Weights of a small GPT-style language model, trained from scratch on English Wikipedia.
Size: 14 layers, MLP 320 SwiGLU, 10.1M parameters.
Each number is 500 + 50 x the weight over its row's rms, rounded and kept within 0 to 999. Layers, rows and columns count from 0. Numbers have three digits each. The size before them is the row's rms in percent of the matrix's.

# layer 5 attention output (transposed), 384x256, rms 0.034, rows 305-347, columns 0-63
091:494489531489544556525529418449554503474540550478484561522528439574499505390520513480559479514468518504488468511559557522531577519459569510468435465483484474550449458559461624462522477536541553
079:592510485501370464530574536423484449435441502512576511530503571456443518375520520432379525444496444541490578516500462478492518551519485416586476471454570479552443483443510434512506450453525533
082:462489473513452546511374426579507531531526533512510372411557437463449551487518499489555440469494477410494534596515566525537479545453461531541533478502408500535369517553504557445495573521501449
082:489504341489497523503377565493543515515471516600485595546530564459516452456507505496496479552536403515506528538494542499473545507522550417434510518464497494512584384527545522408499454523415466
075:466512450510456547424581483497592475561558450479469507656433503468575537463501524518555515467558500470528431454474497551451643474568485476520525480444501482507415496506606505509507431499517520
085:395464585493520504522380484529479536517443519463450513513609482476466586504516470505518543463535532480475467496566531510514437531522540574672605515515537504435554558568551533502494589446447425
084:523525498498441480420558557552488460504451495503544471487541484417477530584449492451494540454352528482474476451500464496485516469507384536585546621470485501467507437486421447523560586404549458
081:595542570490469540517493563431593554502525499561573508543450618527429436398550504473435349521492472536509534559554467519429591566475410543554451572522525448612502469474530487494501423532515491
081:481372432506484463487504557508520475505602534557505533496328523652497459494547536515593523572470481563507511490468585459531549490473528506382451502501507536520543501466437500476524510452475477
085:583487543504480494510492462558493576468475528528411506418518474425407461514511537488438420548415447390474476573609515532434472460432496421549466455519575449545546455503526626464438473504516460
101:509495574530518499562538496508449499412514462497504526518514470452411648483396474529437612535520453498479506485425457573486484509539497592644502602477579475474485496482471492565436591510482575
082:498524418528632500515556540438498513412477462532539485339552519566617390507538552516525504478440491510411548418485534519477521435456488524454470575412430501458481546500469586445587454445556500
087:443540487418567472426440473524518539481477512462531499502513543478539458501476486499504464505530418463558574500562487487507417447457496453508626514541379503504490416518467491501539569490438393
082:583547531479522515493488546455513551514471478462556563464519505387481471607467540516433513547447444506531497426561435495457473527554400393462497536481472419554435439514488489482555505537513436
086:433539602492534474419439448465516447479567537401430402598520570507517546496466497499522502463515469554581493454489466479538549562499501555482484571468484524479458564462492532579507491564520540
077:460504533466524431550538492542466442485525527452492525528488458475546593421493440499613537570478516506534510563481461541554563463493457471513446502436497510478513464484472465554461536494475406
091:512491506484532466537548538403499522493487518505471509489539639511494553414503512552524562478505487563495537459495439484398563500458495510408405519548537519540459435517456589443542449520423588
090:430462556526520505542577534503488513447571495513583471613476503558358483528516503423450573410507509557450476479448577594527455452534381546492461526510504487515510533455470539486426488490543520
076:520522648511520529468411484520532441568536461484543519514495508414599541542487583477527482557558467471515433474527531474491533398477535540481493481574553537519553503524598456517505540531523436
080:585556462463431491515459396561464451490515619461525547377568540465524513576496468609495505484469530506523539580498432551470480561472598491475435444555439539489475515533512535489509511493487538
083:552490493551531474428536466526551449527458551562482495583570533543475540473460548470552441525462521465530514521517509539439595501404436551503429472492472497466473505491566491473550530618515530
078:494454416493456548415511609532519445477466546423494558422530477392554552504490517467567341463460552523444491473581570538473529490510464546561588424510452539470580454526501497417543464408539519
081:501522484521583535498392503521474511546565437554530490439474521526463470473557505481524500469476455501519517453536447466585457447454487520444558514557615476496431503559466580527577516539527552
081:444550416436506532512510420453507400554496522489538510543496545540503553492470517520538533498509492442479511438503508558488476476456465530454615545510552531430476579472445538516483532562444544
092:398473533484510423478590452539530564473449474405533528598424541560577517573497508523599524529538521516454449635524507524464497528448514433399565385444400512450607503516520439541472454535469455
085:473413507498614488553446445486475561535569486448546517461473447463438418442502455473498498619441536559538531521463515490561561480491428434538470513574544459495537421415514398579540465545540438
092:465496440466509477475397484529471405518528539499431406557522544509441415424521538454592504417453441533535549431472477417506564547494503586588624507538583478450410556520553536567533495522530545
080:457513568505544494422490472523481507530439498494444503472467520457451489551546413466486560538431483461515471529502436507372483467398437589493541542517551453486451505542579449526504514586589502
082:430566492509552494555436423465553482466514567475503433596444572555478574559478456544506507532542568529570495533490466572480466550503494492441550473524441577482455484540503469500454457460427487
080:477489327510414456542553497514452481539492514568543588515501588555339493397486459524444572555449490418536458499496402467506413543463534477459496539462443524569487467579372585564593518472458572
079:396601510513444474574436545419523513502437530478472525581468523468435559528421522506472482507551562561521483495497537536486481536429464552491614531562455528511514499576476513553431501446437520
074:540492472476429453499590324530506511526425525468533475626530476534530508413457425479575581543547511431476533478528499469494555527503446461578483481514458495502461447414558583506388538511501580
105:508494530391567538530444478485483490471489468520456527609506572443450533402498520461497527463513483506572499473437465533513541425483471600483553539552600485535449529489541438626404586447521475
078:567566547537538434611554595481420552489395482513514511398493529468528450470537459614430481520517556477448517445552436454454505606524593470435459513449492490532481418442494521405513506513467486
080:464437546509567532444501464506454485520550471644457405421464448531425405447543469512563470490506495431535577475483443522512520500625401526451515615509608500413402566457554583560535570514529518
077:450413516529553491491478521481456465518567435477531516562479526487432545483482527486545454509459473510554487407493495449496536439517518594486486552545573530476505479523552448511616430510493462
084:555605475491460465510464532528508518511508514494429393412541523443548413535541487565483514406444445480492447481552502445413517601533472474569441472528527473518528494488561540435591496488553507
099:489445578458620476463480510517503467531480498497467531576480509533496487474531515500514582442466455459593585534421451544410457574435531512425500534538534543469357448520535519594573507533547520
091:491533487494486472441554520468498413474612555579516451463449481535400471541518581445548519471509423550486436454408532480499526509496487568445603572548547500487505546459525553544463560534541576
089:528606430513395602580462530562562515513479468488438507355544440406568514577477499486464370526386515448444481443603536469557515536600542488550486501483415441501560525463514496407516501479483455
083:460585431517415513477550493468557569469470441548448385479555417596510485512474494513529490488450532447450462508572527556554557519432352479524496408488547472517517490485499558434441486476524468
080:506467446479563508507517443438433443475507443566426438518458547486505450460582509424464551543519525465483540476512437412476489414448420550480509554575687431457401526459599530639482614514539472
087:584484447538448570485461526495522509521452517487476506405530475407556500573533518534521492575519571534428508440628529433477524442566514497564521523511470461530618509546519492449468439405491447
# layer 5 attention value, 384x256, rms 0.0392, rows 306-348, columns 0-63
082:416581505560592443487475504482525541607603473460547442465483446483533544609554484444474509490477531571556479495545412557469458621521543472495615453471466541456572608442561545466503518500513560
082:601447514531529542468482569467480530493473532500414603530592476647462534511509482483533573512544462485425440477512469480431478489396539485555502478473484458495544523503420500555551449503496584
087:469571497464447538471516474530480577552461606505574432486456503420469481505531554431480527463530442526553530529586517533479496477515435541518518485547477502387575620543427500525488571480540536
085:510638496489419530519463431533506543427603486556640511489428507501555488481506503508454484495423496521493441460575477471506482509447568530527546492494425455474465490493609525505593467469501541
086:468484508487571554536444551521478464476517574408537512516352572586529497438399597459449480477517487631508436482462474484498551485537567532461518486565510497534459486499495509508489486444535519
085:446437515602551528526394451550496588529527476540477459448495561558537451465636532422576565572578489417584592423441584482517504519507495471521579429510522601434510536472570465490404516560519552
087:441475459474491434418528539417458460550551458577442442472606500554581474548570556498470574522591512448441459561527568456407468463509570412429506486505488492445517457466522455554615530478500407
084:536607570428535578486542541585536433501426442522535458533532539392461508526481516540397504468499512505518490590496439528576530477485462445471372527494532480449549496411528456460534474556433490
090:359443433567510570490528487504478454469525449581497525527590571477520451498506522522576512458447570520562484453526531459506547521522554491479498503568454534561551569549463511483453519499544503
097:492519490479520544475393401557638432439370448546500469473379524577533502566585502512532526523589542444558437493540582429480479537465483564420541520475506512502381507471528517500455543492492438
084:494503514471489448451462424626393536525455536412388538544358471452476441463526462481550466573549350472532614503536536472572547474473485560542463530547521526465502513546512470528466527502560535
088:488537492512515583503513446593443593572536563438458500457601566409493521439501431522513522472493540566506507487361480444432473506481462502490533554517507464544649541549507500492400495504572463
088:420464515595519476432528480490438501526436491521402446489506511503457464475533432484537579480436552387510642524440588479469416436495556460526549474531509569427483512580504562510535603618580442
088:537546410430519493468529493498535510464506477525536539501553554579553511528339464530568542529430465397471485491401538493503477416519492555512470499501549489545431498442574497448559497383566494
087:518496485609458528458560491504486374451394509513476447509528528547479497490534501413481471464570457518507550459566617419434458432590538543431490518566468512505536554454513477512450519560520488
092:488522496534519476500443432579499515507494476544488568496434465550485493535436457460534542482446474415428439559465579549606435575447509474552553437514492503513507542461553499517466511404489455
096:531500494486570583489469471565542571516510451461486594515518501501550463462470501521544450532477481363516491578573556513507556489542543451551476482526538555456506480559545441505443504470472395
081:563544483572447450537459453375398519447527548436484478424443476493556488500515480549435489509474506453544432411441481471445443531498521511545523483566382341552393523439482509519600488486472467
084:459500511489548606510502570383491424505447380456415496566392561505557517549514542518520478444465544478473454491542560390445368451555475512493517497405574498432558504426433483475540439527571527
090:463464542423477568496567585439404472366543480484486422474404492556460404527605521523471574437591477599486484460583547458532392465572443484487565521493445559523427525475485564517429455443525510
086:565528509406567490607450399450560499483494509593539446454382471479471573564559530566471569415458519483541520430542381454600408500502495492476503557479538465519564556464520491502507397514555511
087:510558519537489480541488510476465504508433589507465630490606438511505529526449579525482527514529532471495456555454522512457450577450553523584477472479360454584450464406529433480365527446440475
083:453509487527570490456515554495402575471402542454489561476597512509495448415438537608560498503499486496511477529556492519483541532539567383481444469500450447577525462538518358543449484447513425
091:499446513485397551491449534525423449503492580552528539474614513496470527502421457516500515478478497575491488443487438547471431517527536451510444527493497467517542475494445510474500468484550597
087:495536460510466424482504582541483460438493507540569489554473523556548554517486539473520453449568490384483528568533520477557376528530498485457452528460418539509533541591477484442501498536409472
086:569578485448558573495577498470527567570504479490551615482496466483517552522480502545481423600529588449532451518501492599489502332570530475509424480435555521532480407542532468486452473429369517
088:533518481526394526483466480534534511470576510423486518518531438498556503479522493557455545622532425572472492444577589522672544529525529459495456456448578564512425504477480543476533590486555487
084:467464479529466463438548534506597530552482491561625533505494443408530459482510543493543488448480467563494535484396583478490518510498519453435561530526530464514466540537421526526514495536543470
084:436475491537476454501514542542419549514471475431518425491576568493473448535528576468463526443545516514524417577574514583479533540448451476524576487518482467489502521461597415463381487485469494
082:574423521542588504496546420548477499584615421458493576505459432480550460472561499558535515394442494388525477524444461523479517503607491480426432514490527441609500477504558497452517569473555429
082:515502516521543490449426539477453421478565460467464479420462500498484509519408502514483523513422444541504402540543520521473494441496485511388480534511481479483507500516452475535592571520419380
096:475490542544488500488576531452487369551593467576541457477536464462482559483512465486563634510450495503482497553453496484498527522672586484534509534500462545483474511511407440462473464491434408
086:468469495480375463501456442447534471545536567554386542516490526452469515536404517472518570404426470505411610602435521541536473504461504444527534505536439541437508520480530506485515505453612477
086:516534471415499474499518600487504575482443490294522566587599575504504573539389546468515550600489505507561559534500504488412449432400494446569450441456417505497521435519424484545453502501430389
077:510570545435454401574437364446506526569571398405565483422502543483496421525518510511495561537500609406542437575405494537369557484547484427535427532526415461534514582486405435502395547495472528
091:562406588457495496475493363405513554482497481482529590509493467504490575468514507540466456619462564510477509555475477499576466450496565537436526525435514463457476455486481562520557433551432531
095:414573520486562419513443449485486569556568550491548502538468573462487473449410488515505508573583477560499400540481559529450531486606411502493550523580547465550502566413457408454438564494413403
089:489499514469561588508439428488491510491434499492571556564445571471485527434530399622478533472524506448565574504548412556477558442531575434564465405465459482505540507589436475585499438471465477
087:462488488459532469399502467480522509470446394470544504496404438581554498535483522552517584452532493507569471446425418530449501469440420508525499527426571577462476466540545494507564465438523546
083:519437529458547626530466444564594462514499518499555541502412515499493517488517516505508540495448424464509490503379509458481445560535532521512466574479443476496453574568541561550547466482396537
080:466534469490523474402458562492525571586571505463447599565541491496456491476392493618524573480441484512490482482508437581489584501538584492562463543466417518455538442499404360562464435520546578
086:519542521511481521533503492454563497474453463486526416468467386517534420497505519507485466470487484488523522488443419506540501490450527470483512505441512488442517469516607558555646532514512608
086:501530519508483433490473468500444488520451505472557482462443546506466490546469455461556526488467493518413593445532527425520489530515486523513515549464564509515534508503456523492538493479464467
# layer 5 attention query, 384x256, rms 0.0641, rows 320-383, columns 0-63
103:432515532509516492460538525392549552499542481375490511580516554500441527408496474522548543482478497470550538584466519577543491469539534663567455476533518465563477542465326434517393458506579524
098:462513507523512526510507527497572516458431422476467496520480529486470499550507533402509534502545469506444464503633564558512502525467455508563496478595476478481519464486381501482422429497447517
095:552495481513603550433537435462469534531501561509437462554583522541450467447465532455430447431549474405437466542538384508548511479411528445625464546490581484484515465607472504567405398544467538
097:567466459403460506470608507402502553597457490519454499553554604532398463410455472498463534489602527442561456577529552541416552455555463538491554473534533415495498555419461527514471444420529487
103:560502528558492561553477582464483571474464478547495502479537568518461489503502543494466504481513536441575444516526501368491507570584503558413512347480476490498537610457504532530602522488545598
106:422445572597494575527467533490404494494474422504498529563430531533487516518458550451519630443501566418577425556489503474512414515532447529381507464498480457479476614535501487562455577568550448
122:556488498567530506499440613548508534432442440517474624486579519499498485522540525502479501460550456504457407475528485471478533515473517390451484371543498454488572435466506517537506489488539426
093:507505444450450536500488512490507508483534536538462576493498614432514496408515514524569524470472543462437439559510483576527502481472508376529498417472540474527511449460494575465516436580471528
105:594498435472380550494551551552513520536439466551470483453528553423469563501526491520602539391555571537524320563553525491512470509514560433449434470513450570506477554447472564441515541547496485
107:466580558520644500503493503594566447493560500454471590531505402474487523507510452480569595482334457428514504574478512491508491515423460450497503491532513474526611458421565472525481478634485517
105:620535430445460548437479486535525573464549523594476464492559487507480607429490556616523434585484514466502490553492571518483506516468510416495472430435547509464483517517503581454429546536468484
105:525380521452459500535450483495456604485412397502465445527502481552454521547546536470420443595547509552530559494547516472544520531533431542512509518491529518548431538441543485495396573347527474
104:436438527449558558483542592414449519527387415447461550551580577512514442449468521466526542428562578487356439535473515445462454479529413450355525500569463473569480499460395462514473482559447442
086:566533448539458542536524540427557572491467483488439477412509497537507512537520530519554480521523509427434475570566413530544553533514486474524521371497512393371508500511525536400525503527518563
088:368513455494547549526510514466390528538463500487485467444537519486552558416442504451563513442527536483432434615548491483462431488449398412379492462547452515600503518504456554475482470574470512
095:332432621492583414396511476527462484459450477424534538605456542520453436493517447443480494513527480522500484457465524498531489471499415553494523636479455578541461478446443433574456504520418503
093:468566548549551504531472562461452427492424515447511447465573503460562570471473497456528500452535477486448389500504488489429468507528548508461471429530414474474525542506559485500502378581500485
089:628428467529459543570504496544518577505497467571543570483543469514441444585527466560468506647455478459528507541486460506565508515456459439490517462555485405528463494480576527509579454461567533
077:646524431518397427516487529511531514484541540560465498399572445511518501550442572590499467482540487524590561496490465567554484543480609528568497497428505522494526485474593527461568473547566603
104:545447451523435591602451409465550537466528471450548415374477477468474515568456607508459465506484520563455550517580429503445548464422515531596453536509521440517464475526518508507497500475678456
106:451609493536496479507434525447393522497534592527491434523620549486600551503517528578497513486522486458433427527446529378520527445564556512530500455479501498475552611500564621461468488490557499
093:513541459520494550608551490510433588405559521458574517365453504458572487491477538495535572543508425476466569532468476623525491433398477386501445484432540465508451533481449483491422502522526481
103:552594470525555472546449466462516477400618573491531473443471457475512511528549474511497492497465557434491425511416599460498499523470521517525575447476474539398596439417459550401514512509432505
083:398446554500488543429490461448457504531468431495630491615413522479464469474448478432479515434546551537516474520442546421490434405493353506464542601569490521547454499481414450580465560455462393
091:476542470587460503496433391524537528479519594491509470384500426488588491485535573512483413448507501522428444537551529500474509453475538487568495500447475473402548554515531539515515475549531475
087:403474583424532544449554501508445482517502508557556539533427524552374520536510416496515543530502467492509492483429505482558438464542388492492577535560518567529517441471483460477483594501405460
091:390496567522559510510525540516427395511461425518536499556492481491444497482474376534551612424505558444497378499451552459461483511520404560414462528508503547544527535473455482495453549513458499
081:584519432525387475494480478515528555517484512547500477394534507550507556495464574558518511482422494499475484565587435497513529552420507432498388472443487441533504525548594552457504461503544531
098:459547553516463439549456477445489496482472536380503413430509514493637543549460523466408471448508521543447431481588485363411523444467520569491494541455447430425560556500492514590447407528529445
097:512624473464435397473564452477496439497585529533460563402385475524546491543465569465526513446468503506436522524459516527564501462556523455535506472427481532395491433534469512480484466557495492
076:586489398550399472536469467493567450556523528545433517409511472492538511497458556561501447532485529497577538466550437559481510507460594473596441511421460515536518555495629529510509469489531553
088:433504509553600559481456513501452463517411480514584434624497507448464465464475402519510530439528482545569409539454590439436488546525388480385543505506457569518482516434417450528472540526462458
096:362525513548476483540509543442421557476452467528472425512448560475502486523571466517472617488421500490467461469444480474540373510431496478427489471553446573486529590527564530470487568509454465
105:443531536505509565499416581507393507505520494548519519495518510480549520553543460601562481419436585492445530480420527502507486518472585371412458475546460542364517471488488465508514471555526503
096:470538489501515463481565504541584486453561534389467472539471402478529588509589498410505523506483487520428495440491499500413509542531447526423547475493483487463512530460516448519516469581525485
108:452530509522450544609410592514456520428471442464552499611506603571486565502531500513447541460511587419473405571434493457490574506496469537462494420499417438461512544517436472500473551547484534
118:554513531418461515518414539485517492497549489554500511489602569514423533580460507519441517593520437544389405499477492550603535485421495519545459544451575454494504451506527558476551480495467506
102:543520538384550412468467471511512469518526557479514434590471509514461525510474520546504528622497457518656574472440500546525479437509557600565522633422585521524505517466493445546540566543489475
110:482544559557555508511464502523519462445462462540540546580470615602554506636549481466519494488441436485538468469439541457544486555600500546488552408520415535430540532532474483591441482506536511
111:493502452517453529521498522557484552416454497554471512409549511546514534532554533558507457390491462520398438467562421450503511532539463422397461384473437480500555495593497593487558515442548538
103:457482420506426514495512438526495523463514548459529449542442522515468526484444507557494426470555574457475426455453504565471488449525493410526423591537462540488425438538396388478533537407534445
103:608525508482545517568534557441482524424512451562469509458454570467517550454487512540575453530487476494497424516548443538518543468490515464512486398489508510512450472381520508434420547544477518
107:513459560456468426499476454449506477543486498527531462549460536574473446539514500515399369505503494522540527412475460399550471478552488631558527588488516561556500448577532483485458518455504430
095:409510565494518468452476412563448502496523499441620493514449469500546407530485462447442544500527468584512616480473519490457490456458476553610558607504556585521474505484430455576446502523513413
096:417449588470572490419490476488520552490472453429516502548425519532444419574537502446419531491541505525475544520438500434530485546479449541487564623511505530461483487529451502577438553378518359
090:492479464496409538397545376546470607504477483508505510554455442562470497534543551522493427547491549518475569519498501508566522490456474457545543587514512586502409515527532488471444538376493437
107:401428582451544503481488458492457493538466467487561495602454501557462406576585444409449508477513536532462512489449481437489434503539430527515535614510501584541449467540477437580475509475449397
091:556496546483514473523457468536531424554576544484598564508518446500475539481462442574522545524525563539531429426475509464384408461540563539562556478534548533407556445415534433476469466526433481
100:438452513472481590581529449470463515504471472489523484494521572504536423505553460507531563414521572532423419395505461506512472584483415422468586505554490483541439437537493492528456517459583467
096:531544442528468545534476438494438547463506486456514473405542492500532444495461539558499499513523498596546541569470442601502525520532635491564428511381537506523425557466478524464476539472604445
087:556501445510454528532537471458523528449547500590493486419484559476525572467538493586626494588405453537536556508516437549546526379464526477564483472439569514469424474521567493369585562518462555
083:639529431556422492539523469466605557463519528517464471366449460493533551465476574537482438542451489522474558590593497595581540511431608481558444470482527473470507534521520557413524512494590528
090:506364525384537424396467482434549513529464462457460578585507536556436450563501538468425503448519457478523569510539501519509435539482506559509453567559521447543488511498496482501435547475451425
089:376463452511512596478470466534488522500394442495541482583471542473461446500455460543506543427561514557476446550431560545508470559464515474416477559489477576542478472491389546537431494459594443
093:502437468485477611541465403509507415564434463505482480542420456423473545450578507490498483461496515494606546446438550555488413502587534482557551529564504540533413512484437427463487581426512420
088:566537488512490557515466483534527383507455437540493480511447396480479550465529499520521488455513521549555509402535486543447515526532571535503454461473449562409464514507430515507504536483503561
092:543526536542413441580548516474519588436472466392455504400535475513587456532489586521478534524526476497468493473572410547511584522388534412439476495410493480427445448537498469525514389512547488
091:416421544519436470499486514464526519524448501486491474543562564498483506495410544430441404401568532507443458589604488390435560392506439494538482503486454459490536551544541465571471401524491407
082:634525431540448488547500518489611533499496561526444497379554471491536547467535484581493501512467520458533522460600443546512561543448602484574439462442521470489501469525554533450540457541522603
084:449468621519556551528525530550409519502474360468449545596483587560469456422466441453528565505493445540576481453455530583578473451512426552385523514489597539609436501468463391562531481480461453
091:459543502587416501486509543554458513507415525532476501519520578485617455490474566541484507381508546540437500526505483555532528509512537382454482496424488573567448530575513468593436420507506543
085:638584470437498399537487572445555433468463522531434443495553483507515539435520526501557468458484522515566490465565488406455545540491546512488478410491487439383547478496557498485565445499505506
090:538544495574403355485501521424488490468502469442499498389488509519589498489419518460526500455541557474471525517551505393448504436416503452499511436513435525488519425508528503549602384498538527
105:413529452567603530497480598573551505532435539542534433638525489498439508450453457516513500490517452554582528621464502460495500540607507547440476512451482592516503567509484545523480480532440506
# layer 5 attention key, 384x256, rms 0.0629, rows 320-383, columns 0-63
097:467461569521454541470518538498537452426455500455527442546416519504546575492546491471472560399465553540540397418508450424598472581440436504521459552469399553511432520490604640546590564426561539
088:416474584496430474516617522557477558487414582539531542553477523463490466504527525473519502470564549549504499489544515427456454544492476479527571575549459659493487423535513549456485490544655502
085:460519492467526458484541529518488530511498482509484494528483519544440462508579457484527551441413418512532505424469528482523408519508526535445502508492472538475451522519499450531514544514528428
095:503487445428486551459585517525559462505485473558464524476491494464484437611509464435565478538498485503485567402499489477490510545458504517473544452477468582459526476490578517481490478430571473
097:477532495486538508548528483430457570543567498523563515502471511400485512483539572558504500533558486495557475568500552510454506481582446413484463559410548436498581456431511543486464404553413488
109:496571517494530403473477499453557554468493548481538438497518501527500566488503550602533539545512435503404493523472509551377544378556414481463472530413538491507461556423432546426574407522464544
124:541463463539547446495560576520427564550473618592475500427574451512464474401385519498470568418496431446461610538415624517467511527488499535441515434559451504497574544524406449474556540506532442
102:468439503548508487447592476539510371520477500611561497562538509524467426475473566436463439548523501576504537493430560546449522451497528513356482348569479538476537527499485511498454529505504512
096:511515528451479442454568521492576412560498445526503498472491509533547457530502468518499449461519441561558530528420528574461524458574491478410412380511410478458556498460456475480544568523469512
124:561416553451571423498480415428571457434479473468438453563414514547555515527420526540438402574541521609473505450565478441459469474548461534565517464441541485566435470534589509459505460519548598
095:498619414518426539527520594518448585588485539506512521405518531502536528480550447559535587382470475480584497608423532532570484501517550455373454469646464503451545580476401444491532475561493496
098:539550447446498567521421547523461583517503591579488401480526494502513621467507546523515496459544493472505526523509440431565442466552592597560509480455462384544542587520500506504501571484452572
112:492574458486458624566429523486535581553499476537486504435539495509576593548509469582576540578477441455451419545589608471484549492484536436464465524496510578522519508539520526387420464472463538
092:480602428507551509543491587548463645544470484489485565403481520444584501499544426502552573382488426431525487532480553536592471509448548505387506443526500396511553534455434498442443530496466451
110:476621468542519540569463520486465550538463497445491568437488543515588514492557445487586549524479428516543479429548641497476506516491548425447462487573405571495575471507491513389465415504472510
096:542469541478495473447542529437465442498421494519505462630503496569392443496448519498474472576504522542417524454541510451473538511512492537634501514519468531572442419579547509621544528453504454
115:487656525503641503527454521436429589437518436458529562446459500526582501464431530542553459546513421464474507580534609524463551390565445472477485610475497583510528485508502513383452435555462458
109:545469427454529540468479487548485624530506548519440412453464450472441492477539535548460531425487467337528594541406426501551453480540525554480494483450557374456452550431427502510603545490474483
082:518493449498520513479490517529388510386479518482509474525562480495495490542458506439587507420372597575506477558447477506588440509508469448488496401571466526441534578461472459430484630513503543
111:474411432517533457506508420530480575495515501448564504505506496511551407456525549540540460454561474514480465473481543491515398505485523491606559590526474454485460581534504457528452580512545474
104:472559549551446532550476501537538515497556516570520515476473528504487537527411438409465432515505459535469524487571569488436606577474435496400535548536499539426587532551465509400422548480518533
089:570500474548511475583586457531388465550455398464504537457525504524514493529541340358545514510471536547570455408505475444523542599486539435580531496608462652467432448575490480560549530479478507
098:477574508474563532506407479503532556419539484458586534437496493498546486570534444486511450497471434441506517465528564467533567515458399516487488534497513552483505471473518523442438496603476472
085:490434536535511377461501460425485509496502488566524485511465503541446494425492481556477446479559516427483472462472462554493472437481485502589550527430572449437495452519530560535506486473552552
096:465546437588576467517577465522469465422520464459561601519506474532556490520501408458574453482414512498488561489599610472522579513448471554511500470544467564499534543504466464500399526547415465
092:453476593542484501565386509526547472526460530528520459442447570496451523536594471486419584463543527427463493434477454541506601510440441519474448551389513446449471450530468559568576455446497488
102:500551578485483509495492568433511554514429503580564449457457567556535557494470462548476526523546495469459440434457578480555518519504440473417465432489450432494469466482510545474578414443482478
082:541526466507439511505567569514422490503481475512453547577554479516486528525489509498535491465451557578537523447538559471515424496481587464481517378606397492542517505512509452465487577506497520
096:523512505553582487478475410476502467419547512475565620527488469481503433463447424540513406475466448489468487458514518510522633461485439523538573523455577552513516508470558520473461502547515457
099:481558510559506477475481493496459419408570424484496494456557475532471448576496425361531515507466536573559412460506558507527592503440448496481515490520541599485509432535544523482510493586528490
075:518471446493435581465566505525470458494472424500519456575565384496477547429444507436545452458411552529448471566488485466512411512554595540442507420611441571537552635493518471473466578496528474
091:461499484481482430532444495397527587529467496511556441406449540545493551438506503526492542456559461353503506613494466555545504472540491468446536518479565503476452477462496547497582399456488528
093:498487539498419503527449490500503505508475479423469509468426584511455456474486496511474568493536479497516440523520451505596472584557506521599541507458513597477428513500545480510523564517433547
105:521445581396553388511433580423525521569486535504486473503428516518451547543490505478483503529477475503554593558523507504456513503557482531532538489538556447586479513508535442504557500550452453
094:435492591587490471501441463517464550569484492514458476472498520569574614511457466558492537413540423410491533552603439498457558503544414433485585553485521423570503507555513458515473503514549573
111:523515502477569454518407497401533504501481499528564487473360489504520545479485531581452573541581460481480594562443482509421522427557482547453539521482583471486473551421497537430554510531463488
123:455486462537574505506488508513495483452534499496484527441491581464440439455527502514478542498487508457529528479417538572462501514509621525538512504576523488444501510558396494488560527490498377
104:433484513493463598548358436457534567416556486507545409468529559496493534507478434491412533447592438501468356502479479476611527519456494497508527529468510506412475479573523581507536518462546573
125:543497538497504435547394526431410585506533510439436420497431474475482559483480577583523542522508459405472610587520521534470400473616490526518503573449537411496463574507481469484579391450465487
100:476539428531467477483631544544455551576519505477443565470546463503507506509495517448545571473464465448534570521418551548530515529487533473367419397559431484441498550458397502473537505580516472
112:436586485512461475414529597525421553519526534486515559462509502543498539482512479504510591421453491502485446527443539487537486519480520473452478491593429557466562598500451586526494493487547525
105:469579436386527526554472500487527561582491546539509536453520545480446416541571433622454538448520480521529481475506532543527565528435475437466477509563514612487543580485429490448491477532475486
108:521536487560421660559388495516440560466521517514493489537549484486469604510520442475551575418455494487507437464483460420551439595466603506537455506439471432468551486542518573500409530497530536
100:506386489485518516478498394500520448444476496541524476563506512523458443463513525404499439569566487527529506420541456492446478507461545563642476519474487494543480460530567550601535540451535487
096:481451503467592433460480338453535463467519457533490473551493514516399418503508461481440476569572498507502534457587503457472497539442516546662543580379582504558416415574565511556520518468549483
099:596469476575491479491539439549470470447499506529579502605546458523429479522552552364457530542487471528503594457520476495421456559474541521504526377564488493534521486575517443582481529398529521
110:479405600420586452472464444394579471456482457478521465574471516531469478505531525468425463567566509525425542459474446457431524499470534582629489567429507499521397413546561500662519509491477461
091:452536521502609478510415463489563482428516570503565512398470494450592466495526515595463517416512508446437515484468466587528651460448411574553517562387520479437461461422521545515535371511537515
091:568500498481565428454544508458560571551535481452553422528524460519538457460404463547502527544592433451446546491418584509493509506526515548591527519436559422513442396517455501556595424439513434
079:535457454559446505530581502489381406518458490513518469479577588553513489509509464505513548498482508563542488474534482513508460517509514487549482408595403521469520607476513515481534623496510483
079:459553482519444556551559547596484473551417447411524445516563518496488524525560460427474554483487526538468459445469520545486453586510488448452520482619433532468492572531474487527470585488457517
082:512520445590481510505525558554426398509478452472531511569574467513573454511524505454520484479412487637537404461546517425485525491486532477464512527651402527492601593517486402509415556491523544
086:546478560507513400337502466543510423453487557535500493593549467478416557516494563488397407550535514627485536505527452482513456488566553446596496390455504451501551540551534526473516551494524503
099:549462521545408387472577485398432465425499465574500449566580543587544486547464461504519498470492457546513521476561507465491323482493544389520478445567537542443495441484540514549573507464511501
097:482460493574439538532515496470505482531470494483510433474461458530573582493525537398431532531483530485510566590509488492490421518560561529481482548494443462464472486476514525608489515453553589
088:505560505472454600494515579408413520529494502453559477536486487490621603421476585460539497501458535438496525597465411450486434534603511590527499499518416514581465568457464469469488525523490459
106:576478409470496532520557468499468436470525464445483466498528484520552372488484461518538501507500486454513555492470455515562550493542470536617578454496486507544450522504467475536555560493517413
087:457480506478588474482562496498540473443537462505517607500553512527409452385448544540504462382556525463485516473539531589502548454454484542450582442478549472507557544549493491465407392516509455
084:513526485491514605543603556570432513498509491460512442531546432452557530446496472470528541474404478534498554576516528449444475474505497508473512460596403576553573574460530392475442554523454517
087:492461551443447467485481484480576458580437550422527427459500572454506455518550510529487601575543464469508564489507453556542484440501515522523541449446475463572421396552454557514561446515526471
091:555456476503423528460603564467433465498479450449452506546568469537471451529463482507573497527415577601544446536453523441446494506538567485418523417559488543453516473520498489524558539480509486
094:496554466464553544463471493506519613512574499486525523482508452432547455471458519511487538478537435423428526612470462557481511510560460567464484596480491565556523588466471479483448521523455496
098:512533444449553456469492467526496541432566411455499556551501449518530374479461445486528519493494504420486471518450569565489633469426462461492552529486530560535487511470515461478472442587532401
102:434471534464428502547507616406454576520475488485487444495500549519420571479439520567514489446515490557556495556512471426473310509536529521380394501549454547520543512502497531475460534494472565